config = dict(
    n_head=8,
    activation='swiglu',
    rope_fraction=0.75,
    qk_norm=True,
    attn_scale=0.125,
    parallel_block=False,
    init_std_qkv=0.0494,
    init_std_up=0.0494,
    init_std_down=0.0,
    decay_fraction=0.907,
    batch_tokens=131072,
    seq_len=2048,
    doc_mask=False,
    steps=4772,
)
Each number is 500 + 40 x the weight over the matrix's rms, rounded and kept within 0 to 999. Layers, rows and columns count from 0. Numbers have three digits each.

# layer 6 attention key, 64x256, rms 0.0618, rows 26-63, columns 128-255
462493458504538523471458566469468489517401427465467464503468523530462472554490567561481432503537553521469493470389501557438425515517492430543400577478486463497509514474560509520529565509498462568526446523553503497547571471471448497455458473506573500466419507553508577538533502448476569513458474465531544468464519461527556574442509528504516477555534529496550526439558430563565470490508
490523556535462467474503427407602507543555551449436492504479543478489504492548464456547479490439467530493472467487542441518465514545451507523491498460504486521430498463523516465464499507452491501505458451534453490522511470518439498536465506506548535496477492580513464508463460473498564547553562444502515534431443566494532459594514497505476419476514536491545508493543503495579480535510
516491486506521520494521485499450535465531551473491520566439556498450537470496474506497563472505518549506453521507490448544463526487555483482499480538478515563509491504499501492488502472480474494494478520545537571446507523481510485583496468524498519505535479508464475482497504545472511503450497504485486541498484469468536523461467506550507573529542582509510477517506532533516487495453
510512536503504513513487499516522418491488501569516496469512500504479498518527515532515529523453481502506458503507462486422438488504520460528432494506524547437526541442469473462451526541479525524548491505490487487502529475478504422498466504519470439539522472499504513532492506470464520501498442426510571516580509483518458472505481528509550500518559492435535464471505474480540467536494
518474519501472490523525453473442557456558511455514482514511446463555555502435509460491486437453471504508518614487579507571484568474556488505524463538448491531502482591481485483458458500461516475516465481519514549409507526538524480564536552557521504596454427505473508462524462486568490514472551540452608519464532517483503454429564497513519552479457435452541523483470563482512520453555
480532554481577465512451474530482515418457534553455524480475511539484475535473451527566462539477498429509478496491507538448478522593514506479530576464565515499520508525515516522484551494524493477616520520509485482486510545506520433478455520440490483487505484496529533549486570458538485453532502471492482455426482492488437536558517428544512518484524473447508528501465486488511451476491
525513517457534552465473531507545461513544491546463539473465588569442414543559451491552493485512579490479527464459473472551497580492560519452540560518543502486498535497488537518498570528526506554618542459499477496528550496435513532508533429506533432497494523478499495472493478537533507473446459494470525452482492486540520535480524406468498478499543535393529601469419471547419412466484
624516532478398492545585551497494477462507461539546443589573431392575557407469468474531612528394454517501588400599608432558606450469522471508509455576494518533548441491486543496423365479484461458307434486520537529479336594540531501505528574526492535603502513466548517324428458586572479554537591587474473474564522562411507453466533480473534472475353515476423482516492485560455665540520
584468525546467494478528541482430536504478527479522527481500504495537572472492533506495458507533491498491535408573572468521458500508493505468491483540509485556520527471447495484477506487521460494483492427394484494485493531462492502531487393482522470496406486510546528501539424488472448469493504536494520484470562519496471548482460570564483484571550530518441499480567578551458461553522
525537500504455543511550526480516563501513473497457471454504546545478523497515481477530504526547478456582502437527612434494450427477475501497507491491515473496421489562564456436517519428499539499501487442461492454508439527484485507553515587526535508474436489500514494497490519465527496477487560526590568481501487582461488463483500488457441439485506539450507514478540535521533485452429
505537533419459539538492500489573499441529501525487535507557518560507527477498479491489444439557504445510509570497548497516507435479470495513558504516532431420503511463549561534456463496504480530438510476488506522535438521558539558480501577484497556501474515441505508469414473526430549496516535525554467443521520544537473494480506480469481516563482537519579520472448547440521549466522
461448501524453566442492469537529490503520531551537538510527548507441496488504552473493493533505467475487529482499535487485504541468526529554529454508476514438504499499469482431510492463478488476492490492499533455492533518480448525520478550480475481502504475514503430476455530471502570549572474491494493540564521491526547552532441457565517604466482419540487538524488502489498541506491
524530488551496457486525472541518469385459512504474460505489421474455473506498505445464456484449447569510498416529462522454497484487505536535534478543575489531489512545525499431504503492494486528505410478482497477518501499520592478528471466464401530558470494462498434527458501511475528497459468492508460452527461504478499473518487488533426501466469548559520516499475476509491537448512
455475511579527499490530490477516505500476510461512491590563592514441545467468501515520526509611475504483511481502513427516521440506548574497519432497470551498493495524500537458478493487504543557500487469532534538507538560516512550454542476526465500562524414513446460553519486508504466511442474534474468510472495452450433449462520531506574549527476540511516513494523459389499449550433
495522452492535579528536534446486488510516482508524498476460492564484506467485537509504519518480505442553554471493549537455506523484456508516455481487454587494503434511491506503535500470489481517509503429538497484515544444463515540551495468492458520492445591441495539539487462489472539548442478520507545493540565509498435434455502497514495497454481562553473526561605418524524524496550
519555466547458453495486463480546494459521561514493494547520450440422543484580506512521491532501479502477502482562615541522517481500455488469530492563496540493519468503473523542501422521429487471461487531501518490447523483502459512567542597510546495497428460493521473420431537505449501445490602504543515494502514591467561489446519491503510492447479505499488580515522598478532491565479
543561458521521616507514514506474499505484485585485483558540535492530464509506475520553489527466517471474515541496575452506456565470553478495454500481441459507485580457506529457485549511518532440474520567471486515476535537482513494534471485531584451534505515473455434526502485483491517462512428456534437430555529530501454521576451474566452562459495485509422594544522432565497435462442
507502509546529497493532455557500420439536491469534545498553482502547457481528485507492500463547542569430491453518485611590464467511498482460521464537528547484489488531464448508502516463484542576522464483528516459376521486525469487532496523443473465468480471546524514517470448499506447416485503468534556469463531556507566533485453550473530550517516488468545528521534483441470459501558
483549522469541582501501462531442468538539516469504509518453514480550466525467535504536541508507486559513527496489510478473452508502435496503547502523516490467496478517485558494498423508630481456536470400542519552543485529479564535486528480500471478507513472490446465443489562482579496532526458484495504523511516522435494442488565533579470548507513550513454448484505512498454453492500
495501468514412570474543509553500505529539507524499511469534542451568563513469523514479552532576516486539493525507437414514520518532446463494563559515479450505493571522503435565480453511526503507521459457521524513539495510536488481502481514503531441479489493507475425470439453476433476471523514551515492518478519469487531473492519478437493439543473457474456475482498462486488608493490
478448451500461470502552484442516482572479510490511459519531457465518565500526499551529468534457594478462567436495536561493508560465554483561508477474440502505493543515468475507506489495499500487500523511440509511456468501466472563570561530502506481462535490534531463498493491495504530525467530480474475449519469532536508498479482486491510544465519526508503499457437480503508547449488
488483483497532505485531531515546482481503477490441504524468490561484518512467502493579523433560486435488510509395571479541545529540530478518468535499501484475488493499466530521464558540553438519503466525491512517447497506491560587528497483526468506561493467478502488514537506523448523556388471479436504477427507415493549542498458500453558554570549502470474508517468464538536400537469
541475498485546531463496474467481488451519534468531456553516504492481539503504499501490537428447480393492494490532525496468541528455497510492445498511425432499475490647562503527505478500477560436437469511505551496527481496529490474527534486509432561497491452502417494481520514469488526502456537484474510523479523507516601493471439496457517630499439460532523470536473523496534495511513
493507461544480479512534524545492542500545489443493410510570482462512501514533540520500468545429567521520524468467517498550535542505523507517521509460481483564503488543410499453517467499493549471487563518501590509455526493457553452584467426520474557446537441465475472548533488479465547463523486523477465563543497484527458445502536540510492403445503455477500514483515500522516460471519
453503530466520532526495547451471443492481504511501511506458510523560557521454509558552515515512450548466479464504395472461492496520503510517443492485437453460454513489558503493452489505450502522515532532524563555441503514544594578439474494430552490554483423502524550549532474497541499461559514438474465464525412457529526532530496474473553498497493540549575479503456501538514443526499
557496561505539520453440529505516463438537503453472407481509547588441461526572644510518486554545559479518488528529545540516551542492466512489508485470542499426469503572512531520523538552520483492489507573438491536544465501535521550499560527489509507489505467494455484590504497451547500520527518453498512566524488524473502497473455494485541466534524482538484518540484457546458568477493
452485457531539566451512446531453453439513503487510522502472521525459541502525530485465483474501460482536478542514511471494477509459559500560530481517527494502473506525481507559496499491497587565503567459416477535468441469478476494491544476484502583518500508494506560492468429562470554601538505604591474463574530517444520466509552456486501472470504463470546501500478479453535486396465
499497514537457512493494522482444517520538467491497558474422511422468524491474448509500514525566518493479519529545574486484559463468565497562502468575473514541533447507521570546496392412519557481396463461492536519528443452440415467501516481502424466400503504504521498442463531534485529524493519443557498526518501487519456475549467560484474457478457448520429527548542495483544554529517
487482560542447470550524510488548487467436479474532526507493481455513524497456513483503468450513581560468525527507395473527485574528512566483514489465458504458568525470571514464504469489543412511540475535511498509466572451551554505529543439482500491485532529503473522518569564558459493426546503534551494459540533439493483441473486472539466510423444435516497450533526494512510561514509
477512553528471485470485488445521563499479451467489441456507481473567583509476444473471471483569508525523572487417489536496488462453503516519499480447527477515512520472474502501518535550488492492537529439504551546512480513431456505546554422508558543493510495574530398442512567517494475461443558492467527527435502453482504494463443496548487484469519518525479494559461486418591483526480
478434477501527449438504528538524471472464536508464437569474489507432463515515491503541459507543503512492454479484463418508478541524505543520575547490493500497489506560515505467482477484555537486506517500522525577464467520464505542443531486528475479458419529529469497523476453498436439419474409480518502484462512482524506449473525446538514517549513470491530492476531512523510443494507
490467559535542483538486548475554512518486431564497447472469478468436469515523498441533479516579459516478519658467517459449523522531468489465574503487408499541490458482494470467498558526543508510478445450419542516502496495497544491454521512464459501497475460565434478416514562509493475426510506480568518508499507524523545536542493500486440561482462471538574508479506543462443415498507
522492563498503509499513496464448443493506474469567557505469490509522506501526509440541517545505437433491491527464479475456554533567517449531496419437514549485490533420501532494524551552442486536512496555485490505511547571463454451498475479509560546436438497545503471447512535535478490522401480439513454513572500524482487547534455501565431545490524455537529511578516500531522538449480
550482500535472522521518478520447530514513427481521568552560516464487501503518499577524444511446493482559490472488497459468456538501496496586514448442445479470515526509498581480505471550442470582544537449469506456540486533442508496491546490504507470551496501535496522464517447511522569495444521488498535487475459482548516506501541496387499455502478497521504507390496494465482476544536
546513502492531523511512462475458517486534490542485565540489474520479513525508541526539505510540559545504508500447504492493506514521527512479523547495499482459482494516531472524439483480507547530490500452543516534544474439453503476515512526554461424565495546552473530477564537485485478545458521441471488541510464527456525490513460479540506498508477506498495497546501562552534483527423
531520502437510474502502497541553486498413508450451556483398488549471459512573501627498466520530541566504471520477504475443417492537588430477475543464567582488482488543521480478562447521587443508508574446480504469502530474554530424442470552465517470529533507487452510463481511510464531523509516533436517523462423452491536492482516472523523522476502529475482471444528490473527494486458
557512462489488535473471459506482554510474489435500446543452415504507473537495469501447524484481537405502463543500513505495494445548460477427491490497417514497449565489444486495456537514507545503518523389502507470498472481474465507504566460584462524539452511461473507483493482547539545516564555520449453504547509468550561516511517501578450556536499519477454534493495447463483518472530
449570509471494444491547474424530579536488500514497518541539445459428452508537484496523456497562525527498489538526508488522522549520491487517523499469478568492548463522435517514441519465470476518443505492524451457505544466542474515535578555495502515503509523457495501515440540503478474498502456432475464532508481467564480538559509415478507531467482475499469555455511495500528465441569